Part of a small language model's weights.
Training: a variant of SOAP for these matrices, 391M tokens, 5959 steps.
Each number is 500 + 25 x the weight over its row's rms, rounded and kept within 0 to 999. Layers, rows and columns count from 0. Numbers have three digits each. The size before them is the row's rms in percent of the matrix's.

# down: layer 11 MLP down (transposed), 512x192, rms 0.164, rows 289-312, columns 0-191
# gate: layer 11 MLP gate, 512x192, rms 0.168, rows 290-313, columns 0-191
# up: layer 11 MLP up, 512x192, rms 0.166, rows 290-313, columns 0-191
down289 102:524482482537506507533518491568509477521483517538474488476462480492532470544507507515503500475527532510462507491495515482504528488479534487505435490531484516491498479518485487502493509518486527504524470479480492477493516482500482507510503469522528502474471508522522500527464509500532475518470537536482489519514439492531460479523537506508505530489528549520479522532492488535461506495495479491506467509517531494527543501515447515542509524468465517523453539470536511482532545552467499529501516512544496501530452479466493481544494480467464472537482485530507512526527510549487508514
gate290 103:479463507526480479493522486530517511510490503533524528501549471483533482459466495482494494504502535517504481492474502517539494489495496508500496528494517489511483526530474481517516484541520469497462514495527495484521508516483528520535501490530536479505504558503552474478475473472502585503511489492518546483607478514512442535491501533480518517528496495475504495509510518454502545549492499555483534472497495523534494517460498476536499510522505469530463477494529489508498470521480478518550522496520499509493507509500571521499529532506487517514501514482508482544475490498498477502
up290 106:486478463521507527479469502504452526464501503499510543501488488484497535473508500487503511497456533504493550498557505513533454507502513534498514508480527495482461495451477465486457504498536482513434481517509520487517473479464465507473460511494483464508497495467501464464510521508520509458474503536546502476451520449529480512483551486477527493537533501460458468498518526495500508495512477547466485477495476483506482474506469527507486478510508534460485469501490541517503524488486479511511540517468500488523529528466547486514521492518475501513484472512526485532473546514450523475
down290 107:502485521475443451480511500488504528521518496469528501488515523491534517455510503498493491509513492499487519489488510472557506509460497502470517483497494506522467468465483481493504485451503512506529489544514474482490509506539552522495494458532485459520547483475511500501484566505462504446505506550489514526500477491547512524474528472495509515474527497525519492482490497474502512496481489522477483466510530515485529484517480511540505523504453510492507497493502531535453504549474466501497537526509505479498472505477512500527490461520440437486534485509488489498501525492437496412
gate291 094:477486494485492492459485521505508524475501505448539460499501512545492475455523544519476503487544515528538483495481464463490476532513505505505497509473454494492458493484501527482521525496492477492485515500487557497478447455516495515501535469506561510503494482492489516501522499454493464493511476565500472490530521529460529507549518452493508508488555507502490504504508477510503514537509498505439493496497467486524514502505510511485453514499472574491491513493526468539503502476501516489513490492490422503523524455540505526496498503522462496510506486495506498469508547519530531545
up291 090:486490506490488507517460460494503507522505530539502507500527526517472469475478514466505514513471499533552531460447507509509485529493463480528518505483517514528477482564528529531508455537546513501496487493475477455494480532502474482458537490524502533489487504537523477486520455472484480558483492476507503482490526457495486451517488492489470522473514451463494544532481491552502539539485504545521465495473522507470472499478505528480508483517505512497488494483546511454527511468469532470512471477528520522486495508532490456507513510538495516481509503486506553508474491470493466496
down291 094:493500470520517483522531471484532478469512482538489508466511522482487523496481494506481548498510480486466445476528499497561534550483512507498509540516498468483508537486533511504505467494476491509481475529488425515524516535524505491515493493457495495502543529492509441498507504513527531528497506480495503486506498483467542538504477500499502479462435505515484523498526522468492487481490539505521460547534511500499466472509490492504491480510506498510528460510481537496508482547490471487474512497517488493468450537463465502455502492464401513498486524481511479506525478500493494453
gate292 096:482521513552470502511520502496524486517485474556513511521495508512510472507522528514507471488490520487486465515485495504503509512534498494481499507489481506522468484473507561553545510452475528481535470516502482486465512497491513542501506490484525519492469498542460505504502511491471522462485501502499492520504510485470511496485522498479512465487519506479547489498423551542460498515515537536495505506485465530492526493491449470545498537468511428523497488492504523521516491472501492545496467508525554505469471468508503497539545509533560538457517527452533499496505532501503488472
up292 096:468509533496501465495513514462458525499495494550478485450489502537487522557482521499521503499493474563511529531505491516511517494507485459477484502510478494478493465491532496504501480520524502496455470474463509492500520511493482462487478513531488480462535526556482467506499485559532486526503534497491484478476510508499496463506513510518513502486459493516468493441522559553484437503504498485471477529471551500503484506546510496530504482511481486505522495462561506505536540482509508465487533517536497504516511515481473477529460453484485489491487547475496526489490487495470541476
down292 102:470557457514505535497519525467466480498467525490527496452502478473506499483497462501499442501515496509456507491526493459518539510503484525507492449516520487493510444474484506510479555489425463518534511500490504553539481453494520448481538507506500504497494475511447482470472474497510474478544488521495526484559479466500484498542504474515480543496511466474475483477516509522490553493485470483506477505470506538494525469527524504512548499472468498510520520519457474505484487458492540527489477491461498481517489509491501505504498488485507499498514493544508517500482471495514479465
gate293 106:458505521496533497522524514534509522530518494553516455456508526494495449480519501489509435469512532458487512496541503461536514519494548552500501495499470487520451518543519555489525542487518504438506521478507491517504493499463506460503501489515489539552520499477498488461484523520495516497493501496527467481494504541542501440462495520531471478508467530466511516551520448520476516506472493475489496458494508472526499522511495514525527448502532517523502522510500513501495488530507477539490488503483477468503485490535485477447505517518496495494522488532509527499481505511511543484
up293 113:506529477492486495481531465490460516520500505501522490547535512460513473484525483481495493479511545542486479516507494493550480496520470527483513498537521475497554532484493530485530509538465482509516483504520447479521451470485544476452460472514482510510482522524493509478508498487477478438495484480527479484516525488506527503517548529489497525514494512517532461518522513494508535487554493516475469509477459494534485489475518465511491547486524494520543524483496522529500483539548466492484506485531448470495541549528507517443493501482530525489456503464489470472476500505491481511
down293 089:495516483508466497523493449522483521508508542487507498510505543484496497492515502494452576519518476481480508518483487499472527503494509456530498496495503509442521528495455497507529529498479485511518471514540486541465521513536517505513504457534495467514550504519518527501518481472462429568528527535506505501554508482516511465506467497512498502505506502541478503514495542508548511516480473471523497540479512483482509496502507481428492543456483506468470520483513521536524452510508512471473492487500506498508496522492504512430485507504435486478537521510494467489493511493512488491
gate294 103:505498533515520511545487497506512473501531500479514475490523494490503496539481527510562533515521502503534482510477518502506476500555548465477449510509483509475510503497453505496487521471500517480543499452499489552543549491494473495499509530493488525508516492511511508473488513491491459532522462465496498510528513542496488508517513487478492535511480458476473471485540480496510494501528538516487475552482549522523463454481519542489506497528487527494515441461474512467503472515491539507481544474528472516453482515520448489544481480567490512457493523496510505509505447508487498501
up294 101:507495498516534534499488504501476476511518482482495465468460468535533483516497533512468503512518483462464500502487480501496492496535482518551487515456526515527517477508489460506481522499481496463470528534496504442500531494482448497471507507549445491489485465548511478489562539482491537551453481534474467515502493487535482488466471543491458532471526499570497523497503491483542521478505514483514507468479520477498533482480476471485515474492497435513456526496454537526471491523496517534491508515507492486504500509473492487522502454485492487536509494493468461516508497510492470501
down294 101:482454512488470458505466535506480535451473510477530476508502523442496484502500493492514450487446474466453515525478455488491530505550529450469484505501518513492475513509509492522491506507496450498531465466522508456498513546484519486524443479489524518553508502463521527493531468518497501491511534535505547522527542520501528485533501521476481542493538496465529466537484476505514510495491503487530530483495479525495527472483473517474508508487524520475508490522469508478522542457499456508510504481522512473462475543483512475483491498518503498475496484501498503522484469484459543530
gate295 103:534467519487510515538523509498473512472464482551481536511538499492527530461466505504529554524453509493474490499533478538453527531505517481505503548532516474510516521481509477500525503511429487506466496530524510553494497471463522495483523492494479494504465451528539462460477507481479494480499508470501482474498490506498494503483462497503442482491551486512453484483495505538478494506507494470526512484503514522480491488488485498507509570473513486491464515487475511504493494493536527449456484538479485526487543489481525523512535518498528477500495498481546548540477502503459503524
up295 100:498491525514520474503477472479540498528504515479493488503439515476505498492495473570492509509488516491500511504468515507566504529471458514523515481496475486532508488514485489504457479534543497504501469503506482511463509461541537553529510502495525514485521493520539508482484504511531459446474473472512466504487474493487476504500534471483479495456477487527450502494463501499460479507507531500556486504487492511476451522498519513483527523518481523496522508549522564454511492538460487505487503491502517475487486505526449492456488450509513470488509495502536448455464466519483477519
down295 100:492508473505540493470496471470471479478476513431490477518506531485476501513491506484519500470530495518496484533496539502494515506533477484498524491490517477502509460492516526540497491502555449484520504474476552531473500471485527518493461539500514542530438507482470511471506540510544544512474455491495490491496523527503522519543504550484510504485505469523487506493493509468537525493512545506486489479522514506504471467543530496413496486542520465471479519513505558503512519523495495501509501476505490509496494507505507514503443472469497509461471513496477472458516457494522531549
gate296 100:491457531522514538509504490474489494519492474487468469511544505493450510478507531491485522495485463541478506466515464460490488500508509529512467513497493508479537499475453556488490517481511541508501519481519476440507530509497494472523459455485518523505474512442457492516506478456499501514498485462454476474524484460448536533463488498513496452498501459505473491510479510502499522510533454508484513508525500502509468477490516506456491472490510474483493498543496527527469480528436508499509504498467533518501488491508513505529467515530512547504460500466530475477509574499539523492
up296 096:542514500508507495484473501533474505475501503505480488471488490522479504527506513511516470487500527533473486523484500516447521517488485542498462451527538500496543451498498573514503453488534482515515537484486534478506508493513494509528512508490558472509495465529489513536521526450482507481484513466443526502517474502482475496495502494502504500479457496535493473482503500485505482509508488506497513497448516442496481462517487523479492514505477498530519523461524524492473482504518504515495527554490554511429483474462488452522463550531434455492475487528477521498516493507488482529
down296 092:518501492530479531461493476531529512497502519474512484498478513516525534525503516470504523506541525533550483502513464505496482495506494515481465505492484489501502495531503514466495561467476519539478540508532487488516497471532504471453492487476536485500559506512492490513540471502452487495482472481492446532505527475465523497518546521497464482492478485496511528515488464503517512490496503521490521480511494468485535423495483504460492527496531493527524491527496513540509521544482477504490487508487533528459578523494518543491493474505453490517488448510496509518431485446526481514
gate297 097:483482510496547467470494524499475479438512496490481515487557526556483464471543539504473432490531511482481476495508528453496489529510501523492460486494477492481507480537489513505475490481454462486522545498529447482538484495491518531470530497512524460489496482464510481521479483538498485481484512509480496496502527467473542515433521521531508521520548525504508546489494522518503540470474529487508539547527535480477523503505476465468497537492531478476523480550465521465504495512490511503499470476506492474473511477500530495517488491516492534485488469522515471521492509509488528502
up297 096:538483520509514471560502516521529461494543520510454522476509506483540520515544478484480559512493496478514508492552491480512521501546494555490498489522526500496494474474489475480509529459534528494523491522502504525516548514518509538543532489509529499508527451479494497555525472518502474476440507505499562523501478509492506530505564488523502500454485495523515489539490463499530480554514492515475500469495500497508493499466475462453508553466505534498494531504481462521463461515498474526490524497483533471518511503498515472534522505507503504520506524503525465540509490497486520485
down297 099:513523518488489533478518502501514512497504470517546489488480481523478482460474470488474554488494506503514519475453502539471505517504482473480521444484495487536534519471473535500521512492476550488531492522509477491494515488481510556462452496442531531498507493486469524460527513521454532483509473477520491452511479487545456477519506524484510569470513482495505535491502516462517463485533511520487461511500505497490510489503501503529496478543487484497495501482514452464493506484483488475505507486519483512537481497495492476468461494467589522529529563475508490514513492505519536503
gate298 102:499443454500507480541501523491465513517517461481493495510536469544468508484517504512497481478463494535453531516540473520469456499493484502493496532470494526471538547509503542494554490520507522513479455499496495512479507471499498491511550506512535510501554488510506531494484506553481513529495514571512481483512490488519523511460545503556522478490524513516536461478505473470454534503498503520502514456501478480510528495511481517508510535501502503556487473514531508491510490509463463482485522531538481476503486473453485548519503479541509499505489529463492517505492507537534507536
up298 104:522500484501474506506478500483491537468489517523481455518494531473477496529515475479510505475507497430528496517535482500479535541523498490488506494506505497540527495492523535513477457553511502487506526496509513453552511476526521536503502522500496465489480511511468474524518548481537542476463499488528474486528531543477492483450477544492528513520479526512455497504496496530512499489488403527470502558507516512504530503478520526539478456503477533501511499470489542519489533484482455480505497479502484513531492503488520487493494497511518500510475521488467527461575517524520477508
down298 101:500509468516524538558488519522484481511526512506496543516528527479472493493478486518488485481481503466490492527510495485482504508474475554512516504495507486507474498462504493488513522486502477484464448536562523494441514485487477515506474483542556511492479470533496528479498501482481445503538518502547478521492502511505553528509509440520464512497532517525475458504536506511489513488476507530466508499541513513520510522480504507474551502470522519551535481493482495529514516474480445523496476534443489509522479525494534485483529487541495454462488499473494548515462472496486475475
gate299 098:527480512512510482476483463504506476448499455541491510490501455493474533500470480482463478497471500502459512537500533508514493508483460508543499514487495511529524519530494517473520540512456511534531494478545489527488479508512523500485449522471502523464527536488514543504505505494526530484494480500504489497534505537527458485538475501527457466468507503486507481574526477475541525532516494490496512516489473481477513504514504497546488504553491492449486515499529535491483495504524468443501490458512566507495495478508505479467486444473473447486535464504524479492518480531492511477
up299 097:509487450459505503481547503493501501497538507454506509478515455500505526542489479513489493503571496525514506488515438491534513465479519514505494483489471556489577491512502522490526482521487499571531478495546520505492527515479501495516481570457461466540478474516507499510459506520453484487501548498470489456519517507518526513507505547488512474514452498514505490535508483489471503510521493512486495509503489502485496489506496512495467511507478493478504507530488499446473467498490466530551484504455520554523486500494466525510521479466443496505496502509522507529475517464497506511
down299 096:502486507477463521485510496505486515520480494453483456530513518465539528495519518489491480505523472534522515540504494485491499497554495492514531534490555525486534514528531534476457539508461494534483472486525483447524518520473520499524506507498481474497530530521461471530523489511479507536489448503517532484465503493494462495538553512541528555499500498481518478441495466489523502496506488524489503554490512493505549509553509460512513548473499505480519503525490491476529498510487464525500512506486514507519534519527511495470516504536437498528483531551439506503477518517502503517
gate300 094:513515549526496517450495514530527536508477582469528501478486475523438534460490471514525465501490504478512470441513549526520480530495505494528508496482507530470468527518506530525493484462515470508480472497493490489524522474507468476512492472521484501487508480444498451483501496510482538536493498484505492526508499477521446475499455528473505449537534546494462518504509554532492486517512498495513481511505516497508519479479510516481517552509497494523503514476515506490506533531508488509545442521491496506497497521514505529490454522486510524556523488520539517474503516512502538463
up300 103:523510514496476490485493541484500528559468548498518457535450466539488499465479517501474537532485507489512487484464502489507489497523505490497472511535485479498495512498553466480520466487478501453461466482441507470492516526514499486472502476513492524446473509471528485494524495516479493462507502506479494523481540485466495494512499505480497470497503482511494471497494474481506481511535454493496496450532492447523453493462474530452498495491476503592515512498473491471529518542543475515508536479515490516479528493485499473474515560509531451536523481489478516494485515523498480514
down300 103:517451519487499534519455486479465504457533438518471515503549525514511488503479465499493435501474488496499501510486472464484480539484535520475494477509470501472518496490460511479485542474528481515468524483556516536468457536508506480506511520516504485527511531515490547474542488500533453492480527437471515476497478524480505501519544508531468521489485478489529457506531507495469539512464483495505458538523497529473483499545509469523490476518504505478492497533484496521477451486496473505510522522514492493505518493504492453507507493477546532460514460494499498550515468493488517485
gate301 105:543454521503477485524537563515474463486484532473485493474502508475455511494475480522512498455499488478488527493476535513482484486512509500496530550495498504460510516540533488481485535495516485496491543469517498475480529457466535480513525478495495510525516473534462476496516518467526475510472535490485506497439507477501493524485457464476507468511513524502531466498507532525516496509493434500494498534531470501494507518481492549510478504542510467462529520506527520521539523477547483487524471464509478484501508447494509487523470513460474451512510455468509514535441510504513517507
up301 102:495532505499462485491490448501515533548493509508492504489527486510524488502529504534448499478488481514482508490510524467499497489506513494496478542497480511502497500509511453510535469493518546475489528537480507515544477457481469516527520459492518493505504526487547513535513491484456483517555505519560507558500508507528504527475511515525531504498496486476503541477468490473485480442526516511489543499558520486529520491522538513522502519530519522468487517459500517522482531517437492506440505529491500514504508479471429502482493511528501507511549542533465519487482554478480486493
down301 101:510518473511481482487491537492501512523540458489525519514483491536499511491505496533495460495480490482479503473521469518503498532506444513505520467452510477486477492487496506466496501475565473533509495470529471490491487544501528494491473540489512514505477525481492546466453516514474514486520483510547528499493473518478511537474486499502528547550530510547509494488483497524508530474494519479509413482471552529480495453550494520503511483461487493512506485504440487506526532527473477489507493466486509465469479556487519513520528514519483528516538459488488509485535499479518452490
gate302 101:446492487482520491484480469486480457495466515560492506524509515534535511497501476478468506529485470543515498506507497487489521444506508521518542482494475519500515511518526467534511543497536496511533507494468509508503501490515493463510531549546446500482505485477501487513550487520459527518520517476495481500486461466456494447457454519530481485462462495500456495453494518541503523502503532481510493481518507545514501508479498551463525493493473462492451490525502522484509523500529477481508477474543514491452487445504491500518525540504533452482511487479493479489510508498529544503
up302 103:532500542521507505500483529500544502468510524484453502508472467518465499523483472514501470503474481514459510520474510475470468494462472487555498513509517451468458534527521442481464516529501504498498439477540488493538569527493523562484470510455538487557493494488518504511499511509474473490505492473479460510470485508530485465530463520468508495470511460518469462477515527545500489519494516523517500548516515508496494506496507498474506553475521492493532548481525507511507493477505499502512507532477514531494462530484502490461509481541495510482529503486533523493510516520481499458
down302 101:527505497514490507532452553551468494493525515482488514511505529502502478520490466469542529491528478471504517501465463469517483514559480506540505541482506487526507530510488479462487456502503538481538488538514493462538533521525472482506478525471481518508535534512503541497498504533489523509482440533542525533524469470531479498529486492491528532495500490499467502497492473493499517515512463512525525520473476522540480506535514471505487527530452482502501509498529439456498534465510496560489481466482510481473478543516539519536477488517517505524480493457498493468527529501488488499
gate303 100:558511532482505492530559525557499545511484507470483506527519475541524482520508518515487473498497499494497467480470495500455479476507504508473515500530470464502475494516493508481489502464502520508527475472468493514517524476487490504503550520538509516495549506520466489502539539464515463504516541498506470486478514460497532517558490494497506523515509500477481485434482450530508498513502517472523498504449509487509494460501506502535480484522456483512511492525439476494495487499544497469504457470495477501504435527521489478514453510485479450542509543544497499503542501501474530517
up303 102:498493485505471556476515518500490506500453472510493481447484479484504485501507500507507485504528520495515472510494503500443487525472532546519495491486434504491527510472490463546505492482538490491510491505495487538498521515501479501480487509508487464496479512502479549501511530468501460487525457494543523485479483462538460500480499526485472502499495486480490544476507510501515539502515480500460484502515482455503529520431496540494515538514506492494493470518479535432470462472495504486492476507497508532504530516560501509507524536513573515426452500532517487495492471511549463489
down303 101:492499487610473507468457493502516506470470488481493497477499445496465507509493499515514478526523550514547463503537465494456537528499500530485512491539450543480501493491518484480487466492525538504505516538514500472499483511530515512533529516494507533534452511502517479493481494469512504530470484525463513476435473468536469505497520474514481489528478496495518550501497506458519529555508492487502489465512502508460483479497504538513503550476534494476475507521507543522515509502531532539495483495503501511526522513485505499482498517522529503443503501452493526474487490467505499487
gate304 098:489510499486513516525516452520493468498520503499524491525524517485506504482495504513458447502459513515530512470497523488480489481549485474525505513481483499516496519514447508477490501475506520498497489521494558466553496428472495476547507566531495551549495519482469467507559547512540480489524500469460503512485494542520505490508468501503514497505484482440478484487477517493453528524535501505487531534485505473518522480509494504488480511547496484487472488472510487488507521522535483495503495486501509479478520502512518520543501478510470517534498511512525522536490473583457494553
up304 095:520488541453467453465538507473488482551478494533508484522486500477500478461488520474480449524500498485496516512501495481478522557508532481560535497493532491481474531489479470472470500489515484499540511520487506528462512480548497470487505461501459525497467455511494550522498513502500485506503470485495513499515476507469511520560522502476506535446550521472518491513476463458519520502490524498503492477467518492491467487483484479477504545538519487495525486457493501464523500516459514568509472545515463526485510525483501524472557496502490468492503505488517484483498471536500474512
down304 101:478492512447482521480512484466491499508539478446526555506479485532487486498487467492525490497512508476552525485514523503487543513520493504542463493521534514525494440551529540451481528507510502483506542521498448487473489538513458496530586475476444533539505476534495456520502500495527545502479518486470487516490518490501494502515517485500536474507484504492507494519497446471497484508506533463534471482513480504507526521496507487531469470516497503498526502483483449490483484544476540518475500499514464518532499492528526527500487526499490481497487484474472465496492484518521500555
gate305 092:503519535528483506468489500481482546524571464483559481483478490488507518501471522510479522540517510504504548482460490509513534537493453476496503458503470489490475496545487494485456531532514470547521523511486499484492497489527488511481517490462497513443479525476504486480499500527550509505518506465510460454508479504498505497508538494510502513483498521524472522494526456427508485451496463505503468476488502533505486482506463518494469512494492526533502472492521449531528501490472539472487518544501530499491526506500455548537465479485520519510538471479479511537503537506506528477
up305 093:480503505494512505499480465472452527507494506541447479479509519540495449474545482497489557546507469571510465479461530456478461459475491480549526512465486506538491500487510477564477534525513453467519507484485525512480468497492565487526508504476525464501503507511491517514516494480502504532509504492533505504509522485514501543490472513534501468466479492487546466508472502560503489490502495481463511525494486487477469508500530546523531501491481524509499531514482487515495519521485541523502501480495505511500488484502477502471484494459542478470461481500441496516497520514487456488
down305 092:513516487520498488479515503509474475504460538533537514477500533515552497483485470497571561534459508504470488454484462481522480498464451495509499558523521467542506530497535468502478496529496507491513499513514521486510495504523510504465463543504488495471518513510495495480502529487515503490444477459503511515518492504444484474540499522482500478548500526457465484513469512488491493466458529493512499499475473516515489542479537483505500549484505510496502503484460478474469499486529519542509538454496533465474509456507506512537481480459525528464510511476533484536508463489504521523
gate306 097:469506471461534510514509542488496478523499532521461488507505516499529468486517474540529469469476494491497522456512478528487503455498518448512543554474462495537475499524537489511499478451537480503521500534524515506505509491472528509460535495510476505554514504487515521503501505502477494492515465451533463456489495470520463497437484484503516483488515527483442532495513504489559486467506487519514481503476457501467480482482512455496487503528526520487481494514452537476493448521465524501488466523482530472532478523482499505536532485468517475486522505483545486476512491498502497462
up306 094:481476493504476474503477497522501504486495480500514513517493510501529513472515512499501495513500460484543500577495493469487544535455515480558523533503472444493500527517525517496531480498519525522494497495498494497534513475464547499468495543514475500556524481533518483481513470508506515475445504488498501522537457504525490496476484498500515512505505559519423525503454471486484512458536524475538482484507458515465526509510533503501528522462496545547535475507549503530493485492489510493529521471494474479487494503536526537479511505512528491468508528485537552496481516504551494502
down306 101:514514523551494504516507513451504503502470512499505509504474437462528489509504505526551513498503483553504467478527506522546488538515536504528452473482476530516525495500470475494520482491537486501531490480481534537494506519474495525482487462475522477514526541473495509496512545513510524504469490459561446503474465504474517454516499521510508488538462517486479474514494511536487452504509505484519504539533490499485550498479498546510481489517489499472543533490529461514518505515520518495467536476515536509547511536548501455516516488504521472489535510497492449478522497478485484455
gate307 101:474485501516509502496496523510494472481495541484496504426499498484506500480486477522519490517505483535540503503504492494529463479514519512447492491502539530475469548556491500473525480537466502494470479491536519493532548502536494486501498524466473520520471459462493490533455522506490505444522497459488500476490460494512485517485513497523496533497478526499504468483516503517524486512557456489537497440470465522523478494482540460495544512545491513516523466540547491492523496535539454530513476469446492491513508500492528497485513555467485524516514502511547508489494475497476509521
up307 099:552491488509538495529454503513466508504492521545455514529518464515474479528512522507505525489508492474519481558473535476511487499534500510488485519517483461534506459472496484555495530462493486518466509546476522493496488521482523458494511476496491480484491496504497487531494507494531478426472519501490446428520495515470473527526528470505482484484522480472490491539474541552470549482456489494490494519508525505519497448479479508505492484481514498504483480544495504521519497507535497522510477501513528504468485504480551475490522552498490474461505527486482528515514542498551518468
down307 108:529480476505501469500515520491536495524481494493469521519475503517522502509470536525496472504464469528513507522450473479478505507532509477458505470482465531522477513501521526509507464483534503532504472561512503563502487510518544520486483483480507519492532515543516521492507506478487537545481529483537511482491511505495487524494530494528510479546503481514506483553507495508463498500510450491579488548527510494480490487519505539542498564495512499466505481489440487477469505495501544508536433492482526482473530548480483501513496497479507486494522474472526506520493482492462505561
gate308 096:490573507473516530503485470492490522479491491530494545518505517543485499482530487489451498527552452479453554495539509512493531525522501504520531503536462478519453480519497458498527512493516472496515528474502521466523484498496528491487518522531483517514472444497488486509486498560516480484491458518476491458539479466485472472546483465496497524476495483503453499477491447531455512495514524540528527458478490501507519538531498507534532470525482486464496482473484489502478496506530514511537461502514505494490502466496520549526511511498448511490510478492479478472504488524479516467
up308 098:499533465521524515533478469450475508476530488522498508483497488487452537545476488498540455510505510463505525543513512450498521543499509471528479493511463498468509499494479558506475514538510500477513496528519503471533516537496512497521500489528493466536499485494514499483513496527518475469502518510526528520457507485546474504506493503444492497477524508453488522468514518539466461528491485527492466521527509473503526477511476473493495487482481491496491511495544512474520542490456523503506467521511460504499513485440489485442504469513554480471546474457528552484510492483503542470
down308 101:554511490550508501503494511532449486552483495452514489498472518479543520498488494534516504491500531468515502507494509518497494546449476502503537519489526493480521538505510449508486484554490460475511511506496449520480518517540465495460488471480508486529516482511518484486500495511543506451481514519521522533513466479514487500434484463488499508469508489498487540510499510505517528528520511468490529510463495482475481469542489463490477492486535501558523508519503518497448503470483481508529535457473480456528487532485495432504535514496558459478512503499511513510518484479529470501
gate309 096:507520502504506507493494479548532482509461433488520463489489498509491516542517527460501530519493510529519529519496521496507502485528491455507460513464485506521487463489467518524496529515502526494503478500547470522490467487493538489494528489526464523482522494486521532451567489538534460499506506535491473478501486493496475495503487488478515471474509494501455541486526489478489466520470527508514486463468415492547513488488479522512504496546504479479504524560520467547478514483507450480537489508488505476457489513511538501537494522536496482503510502460531552489507476456499489511
up309 098:488479485533497525491535485504484488499525525552485478498504457503501479512538510510449473528535444476489460493491461434521527510508568478492526516492510498497488480514514501499510508456495507426497530489438511477493504511531481533525497511511488501522489526490491533515533495476489489506504500504486508483527524495516507519505523507487532470494519469477499490488464527460542534495526496543491478473516470494471468471500501493489497548485494518530524483503486496521534450523498476504498461477525542499443503471493454528536537469524501448508472508458538450502529501503466521483
down309 099:496508537496481514495506538502520511549510461470479491468503483489509524492518467496506498483509505524545467496459447523470536515542485459499509488518509484537484496496526474500512433524513517501523467507471505529496540471505540488505527465485496494495498514504449524498459510515442480506494482496533515444564487510494458531478510507512483459491497565525468503526517506517490507490501486461509483532508490554483492492530504485530473447499491528457506463509508533491515524503516479504527490491489469458528525552515485507473467512469545471482485514471493505467473505489539498546
gate310 108:488496474497461525492553532439503489493492463492500535459580503486521504509511473475499492522483491489460495521495498498534466504462524504496468515478536467527531507511516527432513497512497520505495459470511518522452488497502474489490496500490474485515475529542478507447511482497554506449486474519487552481531468467507493510500513470481547469496514522534515460487512516491481497503477483478510518535492477507493454512487488500484517501476451457517502517496507478497481492449447502513485466542491505498506469510495524477516490489479435514520514489520519429490487521513474519471
up310 108:519511526483485521493528514518490494511498468526478505486522477538509491497487502552465534480553518504515528488518476524576495546541518511444526467486469511505507453542478487476495465510477545543488510511522482511532492525534550510513492492497460518532521474506476495488486470561507499461511520531438533508525495505473495533480526482502529432487479506504500505455524535514476517535486467496475523494505484501498511471504509526483469472505501520510515482468467533496502472511535462458539469500506485478499463474468510528488484524461505478500455530505490496484485491522517497472
down310 108:483465511549498464498509497503514482515497504534513468489519521476473487461476484501451508460516498486499527480505495555523519488466569496514551518508482521540519480522480504438505522528489483488522513499541480521468506515477498514483490474518491513472493497499565514500557495459499449474517511485483494472509484492495489507536484526562522464459471501511514487492525495524516486458523468511488515474500488513486461511533509471500519493512473521511524552490496541523488483522504463514544544510484535473464473515483500467444495500504509475518501506507493495439507479500433519470
gate311 096:492494496520527509523521485513505480439497520473491503535534446480501513493505490538473523499480477503462503506487502480477528475492508478556503525491526504516470475485514498470504498517539506503480486523511483485501514472527470498507514483454498538494472513536511481443454517460476498522534504465483497472493520501471479495501516534507509503482488488499500479461475512450468471477479499445507480469471487467548498521497494457452517497480504484485502505475513543523514504485481515450509561531475495497455528546496503494551442492516432534511454518498478474461490500482529506550
up311 098:498511503502495505478521574532481505512517492466481514501556534491526528487510542536510514484514490490492538510511474524482526489471520507490507529464498524524458508490526522522515519494518466517474492523496494516520480511495494487487502530503545502506471542497483471506539544480498493488501507493479511475493504439469484483498505526523531465537481450484519463542484519467518499496468474466490503529468464511493479544508505456552536548462505496476519482520487499503484521531496521484491525533516523489482442466475480491537510535533480491554512463494475544480483511454568508531
down311 099:517472496501489444518500487520475485468486494490487496521470514507494518474501453495532547491483534466497487499507492478487525521501500513491483485553480537483550461515522502537487532511466480521523478526504466495469502499450496528492500543494491522479508472520483458494553498473479541544499518432541539511486525494525468552490524485466496497511518496499492514484502516533481492485522512508516512483478478505509493560505489562559506522511523469527476504557491517533485499495518513503479528480482507525545549532455485497491493497486424488552511522504486499496473472502507527504
gate312 101:502520503521448483541530497518507519477435518528502523484463519507522537509511506509481447488523501512474462531468462468495506533497526482517531478507530541496477524515480538534486494480494547478560499484463521523486493511508487486490519483504540502491493533521549515465532543518491479558473488461515500486503522520480517462491504488507454494516515467503517505502516497467501527497526484493552517460494494519528450482525519500495476509512459490466480515481486519539509485522542502467465488543534546506516485524467508525507467496492470516533499552523510549484517501492517505554
up312 100:523488484461517480517513438514484505518544482474472494495537504499491530484487478562499527547516466548507484509462530490509477492487504462479507486515491446527494504534495458473498516488512469518474488471469506478492453528503467484531517525488546539518481546530481508462508496463485453513495493439500517507503484499479490509511512504484522484449474481484497532539515517452505498540515468476522522476526536434452443506525522483504514502489513520497482509521518511463535486516542502484541503496529498499475492496506539538488533515535492486471524528497470525476496495511514490467
down312 100:471486481508520512487498469451512489487523503478538518503510486474467481461482529491489542455507450471516519484526489525447494479501501496493464481502479496462538512518495480466517490528464488507546504498497505531504494467482482548540510525495497510503480519480498485473485498482478475462500485511439511488504482534514478537533515480501517509502477536505483511522498504529489464473486470477436483480502474558478520498522484505539478460517511492539555484462493510496527497494498458506476502501478481517537536496545488484550517516517551522506516458468517489539502430520521496558
gate313 103:470475480476522519516516569470547506516515502473518471555489493486507497459495499490488477517516491472515507503513484526475459533490485451481447525464468511512494486482512509469507481468451491515566522493513534529467510522503497513496505524532475511484435472462497475490491463468496505500473479457477468482515486498507545515525485565468492484490549530515498507516492488500499505487510497472467486482544504485468489562481512516478493503463525471522495486474492483529502497471515512446513548487550456479542469480522507513540500515526490518501502465508524497483524523492524513482
up313 104:540510469534497526455514554521538502493473477498508508500536487513487502497503486512511429490498492472537518501501516498483497520450519470449480499501462495500518497520525538493504488487475436519533507465500497472459522504511463492516502449461515549512510490487490450496533473510511493480505515489509499490511501532460500522500541521458500488461502519523548506496476519519515471515487474498485456455522484482488516521539488502501452470502529548511534479533468504507525459528510463486519528485548525490528495502457528461523467511500477525521470497526487519551529479493549496484